From a checkpoint of a small transformer trained on Wikipedia.
Size: width 256, 2 heads of 128, MLP 1024 tanh GELU.
Training: a variant of Adam for these matrices, 243M tokens, 7425 steps.
Each number is 500 + 40 x the weight over its row's rms, rounded and kept within 0 to 999. Layers, rows and columns count from 0. Numbers have three digits each. The size before them is the row's rms in percent of the matrix's.

# layer 4 attention value, 256x256, rms 0.0398, rows 55-163, columns 0-127
095:520521563479468499481516473526399504558486507509514482504507532531503502551458483476514499543524418516538519407541460523459531515499504491483579554494483456523521475600511574455495503503471484455499511464475595480445508521567441492459495525486517566498525470516449521487513485510503444527531683468459488500438487482479446506503542551480499528489513476543459478470487484487527520552478
095:493492575484540480556550512498462466517517517464507469481531512517515478480480442465473446547611483491480463559511521595544471518544550476527501512506542582546515537494541484526556499546572485589479609495486490549455503492523539554614533574562509570472473472497513492509484389492565440495541483505514500477475498495578444506487444481499503504517490512565479522487508463462539487488535
095:440523558497497511426488438458491448448566498503479494532526464499488445597520500478497497566492543504535546433485489522518533547497533488502578516467517455504506529615488502496468489487440454433512526542454503478452562476635527512483458461504398461398516511480523524500505501492471418489523559476503514450448449535539516490486542522471484495511496508458461391465467525473508483470575
094:469442490513520546511553467481498485482579561504509520530578512427496467514480446476499492510512448559527482509466509536542571568467538472520461561509479476564580523534446529497493488501462484493509491463434518495485461489533501482430465473525479476492475498497488482430510456570451482445504472491497445571400566485603520533486496531519528502506515488442466452459423538485451474473519
097:591426541535468483435497582474530520492530467525480490574461501420504524479575477521452455538395604494486501455578540559527531546440406511499465532485482519516540527523478394489476466490529509474506535565441524531482532497526473512524556522486526442536479476519474477527479492584523491447583413457443527448495498452594478457499606453467530519503428497513506451552582483475527513504498
090:490538429482499517516545554463471475451468535461546492525423494437532463556495522473515537508535514599465543505539482397459507513495534528491547543465522499450465506420583427509524513544459434434500487505503592494449524503524516550502480491523514525417488452498502503398498372507538545503496498496484480503464502475488532550475486491493533539463527521544476531513519489538572536617495
089:643488510509552523543514510511546454632523511494481459445513512474502520506493454525544375417476424545519513522500519509524463496505500467504476476472429573538527499528530519517543478529440407504487478542469426457494565517552532519460581510488532502526513533484422510477491516406546524524489480524529494465492545508493565507483503534476483502484507503551526488474546469501512461473507
096:503520621515515509530481478469406472539527473489542470546533498604488490513481465504511466532497442536498564518485500526447516420503481518494507516534526543478472534524519433513472453455459418481518546534484477469468530537565492549505522497550463484441554502493511505431504533374541540482521588546467506474509478507535466489496461469493486547513553493531493460489534439503514566590523
096:507533513477484528481506465522489540592550511491516522470490492584492508452461531518524509558521491448513445607531520526523447416505472537481452496508495489425500527457473462483485497542521529441465491478481428486487480500551525571518501478540525470536477447541542469514450524442536520520431486509463500595540557477561512548533421519505562526537510493468472494526493421573444523475524
100:610506494510482537518466500519519501522522526504496494541569516469487544488494487442495431531435502572513557516602481466506509515481504529514395507502515529582547565506502420494492411544483456468435511499460543484484545482473512557556540553489504472448510438516472493462492531510548467457476503482528509513441560490549477412496553499479517502512475493494522473514452522527442495524463
105:515534548495520525512518528470526514520473470454510535482496473556500449492443514520516551437464528544521478531450494447531459415578546428488503522566462517478447515455497469511548403622574529581509627452501464418575502498441496584492520468604480533542462494502497511497476432505508473486455479453504502524492505511475559507590485536496483512496517511508496548507404484471452529519529
097:426522416491474474499452519417492471485541533510531521557512472464520506492489460458457629479509530429490517492463493439490545462483512427482449463527577454487451491503470470530532476435474494457504545514489489530475491513442458461495477443503457499538545522512484451454515408529492538461554574511482547535441489481465496505434520493504527495492500497456529468429523542530558470524495
098:495478439468462496490517538548528557523525509495473465528527516529490544512394495443512486506502492474502522531566476494488439581538368480478464432491577435552588465502444454480458541531499528475472452515580515467422480491458376542487548510517459430541487536499436512507471476528488519490467493515499408521525504503479472469556531496443534487518461517539521486532497461543434511491477
088:483491476564524575551562575447442479538508506465504445434499481503521528536462491595510453501516438485479497534470483586568486501489498497526462494527522464479487461390447458508475469458531487550532510478466464505434449507517513429425595548588528500470491502517519490482489457575522549497499486509504465527482545477516475491495487546483468528490497504488524504450549465522487483548558
099:415468476545529498476465427465437498491584501531473495449496493516520506567522447509498473556460582530488563363431506542518498505423570523528480463496465465511503467513538571483496493526501497488504521499480500505456514480494481395416490472502458493500495541458521517503491491557489453493527527480494490407464448504504522427381468515454436498513517482479536410492504577477556474446481
095:564463495569507556512499533420519531486497529501397514518458466406493516540531488568501505432473525523482506428460516463554490514490520411513519539561438511534503502529545513460565469566580482549475549476432498486572471488532567515455569491489536551496443475537520463529502437546447463482547485448474510449419527502506559413487569514540501477496500517542476475528470553525493489514442
097:484507482476506495502488498535500468485447522482557461520495464417509542521419443498483431477504469526505520540530518475516542489594503518498480533487435497526497469413520416493489564440436513535489448547499514579454529510473527473573500581514569533458519523486501463495486408451525558479531467526487549590547540488495542583480496536490500488486443485518483509469528488584481493565477
104:419503514579508518478461511547466466491525580484498520460538491526512485450534527513494477506544366497523516558453522521472419466463456432503431457565477502534542575529491536482464556525500550518507472490510488500516486496583557467419469467516493415472481557462484474530508486533477607483484487529472436512579533477562479555494479442501449504514474471479453489513410442558482453549505
095:457469494501507486453591511439487501554465438508514519564485483543517517624461508442513525534490501500506458493476492445464484445496520503494513517499420455417560413465422491502501488486467459521522561525505451421487525488545437514565492480547535531619500505504454491519515501464524525568503579424516508523548541511421531645576503596436476535486509513531456479449475471506453475498505
095:531464395551517512531428431379499496523603525517456516432522441475504544510484443546544477433485464499482486478410518465490439492473501502524485453562467506563552457569537583500531490514506475539490481469393416530464456474539503485359604468509506441481496552474548511465499488534458472486513517546518499461500537513486531445461545506487518481509523495494464480510446531513476468472452
094:579440429520495474508471533473518488500512478463465492471533475464481475533491466493467476415483485565501530512380527507483491564484539559515575504501463461572607520580516536467464505499472470501559545494460512487527517517563534545453450535506494448499485526473486507533502571544498562498485386479569436471589497529603532584551553486520527492493492482501503472516521531485511508520555
100:437541551454506445461478496514522500534554551512520516488431522442507464429588525452503523546571456434506497621616497499516433508490439515497449500494462552483529511504488407500533486498541561503536544497496518508488468487459474566590491510490490504561469474497541488526517441483547429505506426561511552517450513484617508588534553458500555478485413504523476520577446448501500461481497
092:533536503537461518462411508477500494517505493485460517552463492467503516523561501505492497464529484552511467519512489471481493494406474510518576499443578523488549522453501517487517601515522500521494519526537505607475529490507498505485576513464523502489488541506563474470529537623505503523499479586500436465522463510437485428526597478499522515510460528503424413549529478554434491491559
101:487467491417550428494468436555462506550537588500533436462505514453502503456535478448518469514530419541482491557452544522508488526483503603497518489477444581521514497558528556524508586566511532478496437491492563539485471494473480458467434485474486490474490552455511523551516465561491508504455383570507471489487443496550470481413434478450452501517476492470542499521475511498539482439451
099:331500609511485493458603495527464487440513593528536525539581484490516501540505492451511464489506504467521528515437513521511514554474578522532396500465528543472475500495475530514458443441511495473507508506487609481490477523515488445602443490510434524430545497484515502486500524510486523494565525456457440447437492501541459520438480499497439543494538488510535510492412491351430508537493
092:522488470462518498517484519440461498560505442464478518565435507495506518508515495481437555524482598528502509420427493498469573432476529501506469537499460473456534555470576505513539531496517549534520595510507503516516487540523565532503492530512545547556425417533521487455500479545502468512578484517480537516570534471516567454502464532520516525478518470475472481515555517507468489453499
109:540486486418408430447501520540486532508495471506475499516454510544495532436444430505505469448490626464494489471460495499475519538518530446496474516526496457493512419456497535499548557601453575538514583514547484527579513485420427441453412485437510591602509559510461525555535477538532471515496518460525507440512493497516535535539477560504451467494532496570500516536619574484567521516476
088:459554575460498501526518493580458505495429443516536540529514518539508478469510512490522576570597520483514533458571451485496567505495496448499555463459574490489493481491407547486439540512489564509480556520549530524537492502424517502579451508490455525502467517492463513488502510503435526467470659538537506517468492521497488508526460525494461542510484500500479503489506503506552513485590
095:593460485433476494486532464473508550577502534489440455526489488450501493510476496478497563495531440537461459472490455487492512469459469485495431524502382488515529495600477576521527520471634524478566451425442501526468450525521525487575547505492534539577488446537497479505517497573483456497553444478491522572469559462556529518511478570519535514497532480510495518530485473464504464484455
096:387488458511567534466529503554465470564550531523545491500500535546523523478458522466508479611486438531530547554516529490475477533510460588472413473482437483489564518516480455497452494533500596410491448515487532431475470484541501487472455505503498446491489464490473509437475478475500536499479476546484481514577501473593499563457445492455500494516490516450512499498429464501495519498462
106:578459497525520498482520497434491508495558418513477529577481494476493520539424499508491493501436532562498485484493497447483542506540515541530510504476503467483525502493535412492514456417505417499494552526514415443507512495524483577547552511518535494506524446518506503422507612440519481455566480502499535484502506519467489541595539533525531492468481511501449442493520510479419529506506
095:585518507537517501511460477447513526462458460519529504470461545505506543558570464507466581523558541518472480411538505490528549450386515524478567528456506478399520458476480544474512525456509454492499565533516572575498493493406506468556482542487496525539466485502484490498537534571465458513474465465590543472482475507439505455511512505454451530499458476472531470514557528493613460452528
100:457530560480460509418470511567479545480503460509489557555434505534501474449507547504484544549491561464528485552568513462442474487561475446485476501516501487501460515392476554509487577557513609508484519474556479467585549505409453506507483467497457523549490463501503512563491502453507478521478553433473534532550508521511527566616501466529468518479496496540497492522447504541454541519543
091:548478560416581465515511443560539535469493453505545462514471498418515504543424449477496514511506523593492430509517502467515549570531525501496513493482439594553466489566562539508555569490495464525486455506472488522505478529436526555509501484540514575480495533490482523502469525496437449458554448548501502495525497498495548531530469498481422504486535504524499502475468516425422499435512
097:386456513525545456504486457459508471560458540510541492513472532419496518444541506505521486488543436453536524541446505516455486523448484541487406514495500564525577533538516475493490561487600592515526475483536557499478413468565492447573481518464489515477489525476499490456504473497532625493536504626492533494531454479571468569516483419479508503523510508572457583533510412508506493504418
089:437459548557464524506428453488413485440432516491552485546556520545508499548483498535449594554528498514496530519535523402495519413511541487515463519522535531527510463396519490508487477484455551469456532494514575527542500488471492403543506582503497544506522493481468492529514510571497541539486558402507510572491519489454538459448504455512489502497503495485482535471402495512563493606487
090:370544469508545482499560539455478451460498499497447536480495514536511445537547555486456493518474485496521531542502493513447441442459487459529498484516458486463534499471476516523479525488476506549543583556613539456505509517507461470455490431545424435542525561480483529498501530493503452498490491452539527520457466508530552619563484428488502493501485503543563512519488461481492495490555
093:497496563492451501448493482459559542525526507493463546520459490457489440427545545527427498469516483510558445518514485488532548480565463409511526537537434531507452552498466461509519460491468550540540587490427460591530471527476472491468536516500417510530490560523514476489497495471467439465476475464453599553483552479560521532623526503528525482492474492511451483539435478511417513489497
096:501459489485518447439477551529544476588498462488440489479413505567501492458520515491444492513437521549526527533493507549478450489540448540527451513517400495577508519553548492497489549570499585513560456501524322501538493507578528515457451463514544488527452452482523527502480528500508536539457401566458535472578512507572549537560509492522505461512482506501468499575492498493429476522485
091:507511496514452480443469449406504490549559483504517462470593437577485554495459482505545402448489495454537479505455506522497525531608437525522496421492510406542469485611450496506472513446478458488491423493495453462369497499540440481520576497530456482451531560497574489457514501485487480502480557520471502554462469517494443421511529535467571496500477493486477494497490491548424494479488
104:487460547518512500526509499615521495485418501496539475494540531532504498480486414507547456456546474490480508583488534548594500506478554554501499494518543529492572428407440468514486518536462545449473544492519513592493487481469467444489442554486528543516544567467442502485474502486520533517497520525534439473485490486462491474448497518497482512502552512528482549482569482425566553533516
095:495504571531510530445517542487472496525536469509444517558438503516500465544555544499492539481411489543525513410490483487415475520505447461514514519533426516484482502567510528484484449596574547493526512483543504421534628503604477525537550423514483434516476464477458524570482552500507507516535576439478453458523484488530547550581553505495509488513506499565474501553418475436438522579486
098:562482561474478469552478538519526523553551480516475539531461523386509488407500477498487522526518512401464399484588501524551541478508467461488519485489578504497452496365463476505479477474557564547496535499562537617550490519435496394473560524476614491666477496515478492541489466545494491519513534501470499547450521478484500518458467511498534485491488499503463520496564508525512516480502
100:560557425422482463463460504629512551486468528487509492516484554571481483451466492453495515540514478497473533526579464473469494508537474559465560513487526527496472501511533412508471467481482504417488445469545565487460530471490483494563412496480562465521528447503458511562490533500533472498419481505574482560515467501424491454520475463500529480480545498478512529520510542509534504491426
099:450511567484507475479513453538494512441606510469469516519447517471504497457473429514478467448477530490522517506481530474516512546628538502502398506512482483559438479489518486529500557515511554508511465496509464479525518526433433438447496469522462601436500534503531536455474513455465461492560452541508471470508484534565538479521544487530495489470535514492477548546454566413458546504448
088:444459446562524503492444491424462463451544501488531467546499487483488544543561520491507525472470457525510521515500501448467482539472503541484502487536499510531499480511525604497549487475564444505484442504448566456508557498569538556505524484465506486439548474497452487501490481537480574503576508507502461414525456498458459472436589437483512511524537481481501520478431502554555518517453
100:594479497460550526601550518434529520506520529522446472468568505438504544506460490480519483417458445582486482475477508534544511484464447493535426485487509555585509503493533538508546507501550448592479504519484513499534467488430537489556602576527514462507493468516516470468480488547518469458560436544500490523469520504509509413533499480546460491492529516519572521529506490484424472451486
097:509463500583557512557523524457460446473491499457479481534525502534506491527518524520435470502502547585492511460508513507473530423510531499503425508524483408441504497384481532524410597554407547495501551530537528544498554518476494423486506495568496467425457462502485523414490428511509520497498493421559526492524513492495520460521478537469465492495497513528495511485559525628559509640537
099:481535521517496573533510451485431523512591506514515507511455507438509503551434481474535513483505444528493483456490479434464532544518499436498563498468499519552484496466578544478562476488562464505438480478522551532448553531500429528414576464508469550486491552494484508432482449503465504508525598551502458512478449509458501457494567450473468520495477498562439460485405490575509526462493
101:523477510435513447526495486502428501571419531509552509470571528501494534480440450472526522541548533443498474493509511570531529444467480549524575527445526496468566457466490442497467547571437476493455495475498572550433449481475492447501504573468581445591488516496483491524527498514463453500436597472477495527483539489534484558475431561461529483508441483537524471492566495523512502542561
100:503462578550527514489490497419455505500504522529562574487520487491488524518521491580502483510516487481507475467496485534497524510422558574492489564490592535475491499570441514474509443486517446486503485541478444428560467474539491504495493518490527509498526515512502484534561622466478554522517499430501497465511502549547406548494539463472500521496475485466490459440461523485538482484491
092:530502505489451490540562515497548481472481499545509472528509507496505541455555496496468546485557515457491521515592511541491537556378403535533385522471492509421555512487489468511517472404544480508468532489472597579418436504535472445605537529491510472537500476523471464528500538565534549474563477535431500543454483429527477483515505448473527531494486477580551511533584411519523500511508
084:438459558350538463490516495523466536559436501485508481519454520477511533472512533524501466558403549528469522486466495512463514520469546526491528520480482541474447537472565560505514474559594588487494522512499484515539449470468506498513485558492521568430478514483534504466520502525543540510507419532459529540503459475469444513467432476469441491497500521498559452463527497465541493461496
112:535533563586493528568537508563560477478527537472482494462504514437506488475489486522528439414524428439520456525557515550574504590506491445506507466486578462553563538433424524485450443476493519500457550467466532532453531524518432518443559526509457461446492551484510517492480466490489482466491548506527452487483469479543480458492596485513552501488494495548492500523461488450478520487616
084:509456490536492497517466528479457510502485521509517468387598522480498559580495525499521472473464487499514479524481520515512435504469504525477482451503505503479617507554407503482440573521497476442527469505563492478550434465488546397482473501503512455529546550517504467571525575566507513545429422485606521534551502517501553496560497489477446489502460482508533507481494497513536439476504
100:510509509493458460414453511501524543633605511491452496513446497581489472415504532528502468475482443479506480534502493546472468483536414440492440486531451480452503531496485502485528550529496590460523486480507376510497493517566477517412523409491451451511484518473564493551496518462524489502487427561435453516504504491628497503556523509498537502510517509491470482579498432579462500450472
091:528469448506550473514529511460563500524542569489451494417487507474501520537507522511499449445477477530466542497467521545508472491510447548486440467479377525531511441495529530503471562532469456533529468544521359481463462510443469401462522479474432453513520542514528493504466541444512487495512405584519510511450484540531528476520475489544480496491525501568582537587537479462447483483438
092:489478435479563485500508467492504548470501458472524477544416518472522490516493461481493505520497570504467473542463510464500568574563590536469525568507522480458506493433482551522525517520492526458485573500412467432555497513451515598494405492537442573420481503491500528444507404418516507508508498469520566497527460523502521499531422482492480507480489508483486470479508569442550535533482
093:506467529625459518523508527524483448480442534522486511506528493428508547511483505481503416496496520421531536514561510524507457432470496465522450480461482517505522501419425491501405498468476489552511531568530527480458499510482513444580573530484551423579514527537451473551503513499542545482579570454471482537478521500493499561500567480519494510493482508598524458510530453524399481530605
093:524516523439424486457557529527484555474449511535526532507549484525498468458462527431507553484516516441503487491489464523518515497560525482477607557495595515454432425511404488465518468542480430532463571498469523476566486484402442451573430481478484538564505482536476466572516503489486489544442658404496501533456539501470450512529475531516488482511531478527525513499480546458519525521443
095:515510522563514505450527530525522499491482513492537508528492488438520477553465526485528404441562444500492469507510529438475499623521512427490487426491478508468535496514487422478491532441556463485459463525514579549448576511545470485553541491476558552445548523503421472449517479456522545484488594503554501492563537447411479527522542563464475515495482536591425536454464464512495505536495
091:527504397530516526498514479375580514478463461502472502542474491498466497554608481566459556472527510485473480478461492523527536541431451513483603512525546447508560505550477528497485506464487465508514495483420468556453466507589462491457494504468434458475517552511502498457495511584454478457506482470486509520456487497468463581482548526512568477501438496451456515495529469492498482513491
092:473493419537522540549491424492423445422547516491486477535530479555510533559536434505489430499459572499506564440510509572495579533373509565527477522478491459437534468483494550522479498435421478528494502564437548497390476497539521411503479560527474433419549525498441499481467506526504579459552520481471491484455491471526459518463471489465472519501557493521548445494580501516483503594524
102:552470427446526469557479449459472512563582506544481451426528459523500554511504479498515476461492489534440465493472511523509456487480439554508475487488449515506500448547570578499539575533472452544492413496436495558438466491490508482424512506488527453511509497504524495472500474557483484478492468588488467463535492516486515405466468522459445471488495496518552503560572515582489487486429
108:534523436450504514471461519449529439585496419460472484505452503476493510462530521457481483508490560495503513498503527530511537458461520516472520487449486483482559578523522494487488493518450563412513551525459461596513541499555529568422438521461484474450486475502519490400497522467527482499457488565526544514564498487517548522469532514496523496507511478464461487477555515532516456461543
092:524519467426503442494503467467539526522508459499547486532368470499516506468474436456451548495537595508509492484538478456523561498607501534509481512448475524534422493438537503490595519504461517583467473484488445527461515518477489584532473476515507614482454436506534526429489432431504447541522521565463523559530517505448545454528477527541540484494516492521481517508518564509451505449438
097:558489536570565482549441432450539468560457495498492487506481496513519551467613508517501539517526497512479467508511518537543453380430459505520420475486414534436509539521438571522472564510535514485499512506444452513447482533472549491541556477543493401547467473502491481523504487531511548474503460510503547508524521468515502501519463505502492520523479506497536469481515432539480439532566
090:491503502407475454517458491485498533452548468557531515411544510405500481540402511429513500515481462521498463522542520468497499557572479488475636486497536528569486533626510501489555556505450433510486420534498497470567514495396491507508481430501490506462531538501554508564510486490483450494432519525511504458493521532503507474509573492497448496483462493487536493488489518478500526436483
083:454510470523458535472513481440518530470501481492434528474547489531470518487524491506479471448507505517517542454479504519482493472495532500542419467574494526568572564559540437479558501490462463552531478512474454480487489482523496493519461501461439540516517508496560522514515600472487386433520540542528497525444519527493515431519544479559519495494495477490521499514516493489383460433444
091:478496459459510461549501523495486463525537462497519479505424512502526526488548450493507592475492499519495534430489482513460477481404457513463492503507453431432516465464543563518533523530492568556549524482557515532478484491436493456439485513536547473591457532465449511517490494528503584530473510529506514468546452455486551561549433495497499498499488507496528544502585477509570509564482
111:562521449455477507516522465577491497472476500449497508506540499581492438509440486540492524540498538579472487504509499459510491520560527485534477492557475485488476550507565414510516557511458467505511425439483521449476505481529520573507513449515500511437484454486537505517504494576501434468445397545474446562509519474548525428575393554501521505502533522476484518481548478547461546498534
086:552502499548451516470504515574508529485501530540448516418552496465493504508497586560528447471468499464486463503487530543511448495557497453500474435501468519526454534557482508467481541472516544510464399482514474505500551504467532483448527446481507523529492519496518496521522541549466453482478503485511484546496504509477524375468590475545512496505488536465517444511460527502351479374516
089:503533484500493515470451457472491479456471505526539508537510461548518496531584504544476519596562455497508440531554518469488511486433482521519503548495500543426495447463465573524503481443497515469453502502500559541456587514445503430568501532515527511545541440494519518519533488509554472538484550409550557587522551475417544513483454496473411515497538496496494470461470516504518442571564
108:469473450511517486506423456574492506470526511475464556475479498465472494459498513584515599512559424507505492505449455465478553506441516530489464500428507521528524506553510504529489525477597505445529491493523481519560394499463534545494547522498444513542524549514505490549494570553488434561532521536486453496517549510489502570521474473521504507512545490487498540590451499467514478450541
105:434505542505596494481555609530576491458503475504530499504404511447494499526474491559517561484457551488521425529475496518511520603497526498504590515445581508562466473525485556486543490547481528483503515519550377498609516491516540600455472478454494510479492495505527556513509494442496440571457450481493474497511465502494540527531489504514532532491505510539469547542442563401488481517559
089:547465533494515522513555516464501528534475520501485478479511480466529486479603417470550470476424523520542543535551503525471544447434533491440514513546370486521453498532455587481523414564490525494492507493456434445527427510519533567474503461467487556468439432526530502514499501464492517507495498473520539516523537466505536550487445551528507496478526510554460529446486486576514467560545
112:464538562517485454444474568448492544614574528487444543476455526554519484462442425499520561503538423588527512524501486516492462474478495519489484531508551558453512472488508444509637396591481469530478544567491422518497463469573506559478487503543462470595474543512464463509481473466511485499501582587461529537464503522545518535533526546530498522499475508480482421550445478476488514499488
108:518470472497513489529499516528497477440549472532456512450476477459490523496507558541455542526527432539524490514495469496468476530531461479464391471563482465521542525634540508528461527480535507439559523479475452548490486552571453476483448500523497451442507498511520484453494560565511445466473496517487481482521481543603487553537567478533438519498558497523483496514476549538519469488474
088:444467515567518510520524464542540439571563420498488485494432519510500506438476532456501550541551409485518430516522465459406480456442510539504490558536454449431528499537559465496498448493538573518551581476482620484495508504542509582494487503517551490565486563488442476532544491520548535482520581496517551417461505509571488558533494498402526487509503496519515498539466474501498491500491
113:530573426514493551457516519527549510527406491533492486505553480557490527530492485462494470468457596548531516557560484551478464556485544478480409438516492469517490463385474620491516466646515475522460517473484504447491520499450416474495521534471440474558505425502451504454468537492513532496484532493549501514510501517477474558536550537494483522513496520515546507509437473549514524553453
105:484537502487489450439548483463477540507495537520477511507538592533509507546554501434455378461558432517481455551501516488528543505501423494504577493495569527481526471478475529499489560398492422497512453497498613547485480517545524366545518512477436485537522522494457466492478538464471559410483545577472476574490524485518410485491517456566485513491503500514528515513464449402476551480461
115:528462542528564541569544452455516505523503505494446469509531499492502505463598584493487397409465503513452503446423516498481545472496531475556507477544378469450531482484539465524483455470564544505472561508503539472490484525493520468431581447491471516502519473494483489475517461446471505511542522449489496374484480499479515486517447525474463493489535489542517483505516461504444509532464
099:427524447561506523593442437451493503447459531471508490524453483520501516432485481519514495455536448480473574464446545475516502477522531403511501513584537423485419501439487527475492536459522512540443485468485473499448425504423524475459551560525444537510470542514588519538493455475493484485459501566537523469488491498469513431494429513520488516516487474495490507431524469648560525529497
094:482485435443515487540449458429455487508387526504522483520510490509470553532483460428470478515478525574495536524506516505522541525542429530506497477557517586562597462412493499534485572470464465495504457472454505493489496502487423469533425553510417458475561519494543510508467521517471451489577511500497474499547488534510480463493563468489448523527541467505535545558448450492503560568415
112:466496516489499462480530475458468510524502504490508520560521453547513479512494402488520623484469595545488477500448494526484558483470492476507491472602491554486445483449586481531603528512502446508507467457505489478481528500458470593501507477475428597499477493490512518428537537472549498506515454499442460449433550448480479509512413527493477528511497517509478524482438439528485506498491
106:533500493531447576455478409521522531467469594475465476532545513568491489522563514493478428580504468441475478476534496496521480428492505474493537453496425529494517536470469476520468561495485538503476525540413608508552546472486523539474490473548546484371530445515466488544519415519527469470486469405541498477551491502431466464491475442369477481504489505495533540497536467497581534512487
102:501497551530452500523509545458536550494547442488492495475475488529504476447458453494495518531591467442516470513550509518475429499472496416473594509549574473514480480484492554482521450478501540516557550505498454562530517470482511490428467492498473513550452582497471526559485515470537570470471560498534496542493491487514474485485629479492524477501454471550495492444499467498605512503569
096:509527553478467541502483438562511519521519521492483487494522524510500511477540482457500456510537484586523473552561487485493567443477524511523523457460516512482549480443485401515519437526463510451498525550478537573512574466588500570477452433556527493489525552510413445441517441484537523497564580537520423503516477518529439538472491466445503566500566536503509475525460465436511566511553
102:382531475524538503467549506517515474480473390490514527483430458521493487512529540464455558531479578417537472536496484540476452506519534555493428514417588505405445473503494548487447416448514493522507517476503571457472533494520500551570511489553486498479515491507505528509496476463559449517522501506474564470434457518514480518484457505459541542494542524483522462517480515388452496504514
117:503434626568463515474534535474488532490550527497474515507509515507512438551576517537461473507503405455530517474543491501488463428518532472499487514514484564496493472557489397501514455437474531473529537599516456524541541519600562448494469463475481539469526541500467480524483508510537520468545561452494550531416482522516495426531553464499488502489516503534488442520531507407495506547514
083:552517520492532489444562571486524578472564513508498532506540500461489444523482477502507502509528531542525439518524502486535469585527470486468531470483580471606513508490429560459542523463483418551451436467488448540482463481592547527484575549499499530508498473533522524552462507467439467487429511538522472500530527495437512494498513490553492566493488512556474467479510545524526484498531
092:590482485437440490440520501452520546517458476502493488555487504553513492524542438518467477521485561485558525491477465582504528415495500470493573491532507555484440423518493392510546577529496449508509477496473507519472586514462449593586465489564498595534529494534450503494544518527559462457529515491479486497531545470427431521512446501477496464476477518469550488456496459469420475510555
102:521482476412457445461493541504446493523404503529537512526490525579481476474482482480475545484510497467502523547477496517510523440537459517496552516500550539562423448506509488482483556459473448546531489520565563491524551511490540434546467505457535494587535488471478487524507526553461638512559422461499530538503531490496464481524477485529506433503438468453526536497509531395485503495490
105:571503560432434530446568565537476478460481514512513462528485555535506472550512527598499445511543524426516528440492504530486495597470498458527511487508466504550524541567514523481455568415540517490468549522531461535509548517487468423520448471430486498413495510478540543520525610578451514491459448429533493510489508463529554472522502528523471467488470482424483505488568545401496477419530
102:476469547537539540515557523484544477491438486515479563539489519547491476535547525498436513436500583507458426497475517539502507546464447502540428502511523552429495454406533502503539426527546492566524536561448529512449517502544481557507559488493441487539548428526479514447499485500490509476579474461444535456492487498503477504566403503496474538502451517494530419535515484458447507500474
092:525457506538555440527486445425493484476470499473494539510441512512537510490460472528546485498476509533502541497450498458491545488436481510548453516491395500475504524553483452495449552573411506507527497579533516460522559537484492503458431514508516427505455553457550513542508533534459530535496527438501454438562563511547571532532434476469529450517494477514493596521474488530415509590569
107:567476539473505518481567543503529524526470566510540467481504518488508470591446422522538427457536423500525477573614487506562525530601453496501514480508452534513476475507478401496593537563404395563393484517496516524429526508558485520534485566514521520506521477492471490494506479450512476518447469493550492535546539501444510493536496582523513479489460529447459572461473520495470510531510
102:463505510556452475446526412556519510450530408510512446532459456466515503486405544488509468512500521460498454500586519485489449603523522469493568484463549552516509535490482515498518511421501536519518495476533481432533494501472514454487518434526453485510461552484499547580486539500503497540487557514525477482500506518450545519526528461450505531501523486569511564481496448539519537537512
099:560534474493503533466523480526560499496495483490466481474512477513516501566491506588546475510453488519509485423548475528498425498520480509509490477493365500462519544496528396511553502544446503512468467558480448395468497495529469583529589507554618453443486541520525507563470472468547445508427488497467507516487495510416531517583498541463506495485494566503522462452497490567515481430492
096:474546505519461487517401443497455445485438425494536512502483448427502478544444521498532554564531477441481509483510537461527471461487528492493505524430541553487502512517464482501456522436502485494528499463479485452482462498482524463603582522583488506551509541510547512567469496478487479549531482560542577531541497489432512507528462471493534513520442477470497526500480461512486513454520
088:549513502513365506367470509440442556493418484537467511521553496542485504526513460531475456508513524457508525476523510524477481534493531450503513448458550526520468401482480506492474514443526489492456527476540416467540530511501450382483552498486476539573525552517422487479507563557545570466502558495528514556486496512413521483536565502555515496490464521508559415509536491434511521483523
128:444504437566511494498509503449553548474511533491485494498525507522507512553574533486477520549461524492534435499532508508478467545472444478471483453552486525502555560500440544513484493429526486432511469494433537481488431488517490584532474491507533452388466459503541487508507552536491447443481360477448493508539480528532446456487618466466469512514454506467534449479509467548599450449503
086:523451458479531543519535489565547423453433424511493515466476512455505517439429515488507524496459505439531496501474473491487473527453471543511524498471431485492532541572497536495416526576498522499528560523551473459535524497471510489478439492429525395532477450462514559513459516535478513548441476446514513535496543495542593630575508530481509478496529480559513528528526522487491447499527
079:444485509474468525480600548478516524466601517526512573494470483543513466540587507484494525488462519444543512472502487567537494493542548494463478487491554506474432501545437536484512445506447408508406443491464478533473483539581545522502477497474473535433490469555459502476493515502513419477464440482479545510470493460470454459508448581511516495473499539405501486417538554415527459429566
086:372478463573506437499500411477536502476519470503488552516525459514489500449515507483513526529507460434513460527453512472441531410449485427462603484584498447465490526493514537529497541364575482561591457449491611501513413469510508552540514519477520530558488568483494536549489540465503542455499528521450511506549490489481440491497528410481509485503498475510498515540499454489557494467495
096:488523414500462561557458522604468504438452505526521520506515481509500496496453589531472521473570533477514453514511499489527486517588518474541524449474535478562529531506514433497484538464495481472443517517515526512506531473477518574378493502521499487488552484509494497465521519595475501529479430485561490508442495543451521518545459483425491472488487527478530472497512555499536491460554
105:508443490501579462514521471466492499552563551509541511494481481450503480543430489487473479484464426507485491554520533452526503575540445545483485602525462512472528476566494496477523556601394495556476460586507475535464513510562507488528415488487534396489484475469493466478472484419500549553467520512504542492565524516480562484494439506515497443505481513541472550525518501602465506589416
098:504510454482523486579440508550484528488517476498476463512522519406507519445400544493556541450548515586471494488514488416507546518515490453508507485547476445597562576497563426516531561501488522426480525497563458529503432492413509536458503463512478520510445537492491524408466478512467557507437448600533427508494496499563585484519527501535509505486490529524446501509536521611483477488503
114:546463477560491530549535487499468503454451411483529501469484430404502535503453588454451523484474578450515534533506496490495485613565550495476495525434560504488458490560504528467504487425481426503501451472544498487492477537514509492468475479491464526448502488520510529527503537507483532541558543491523528481526502498463570531480550497488504532482592523567495530429492574567467512556554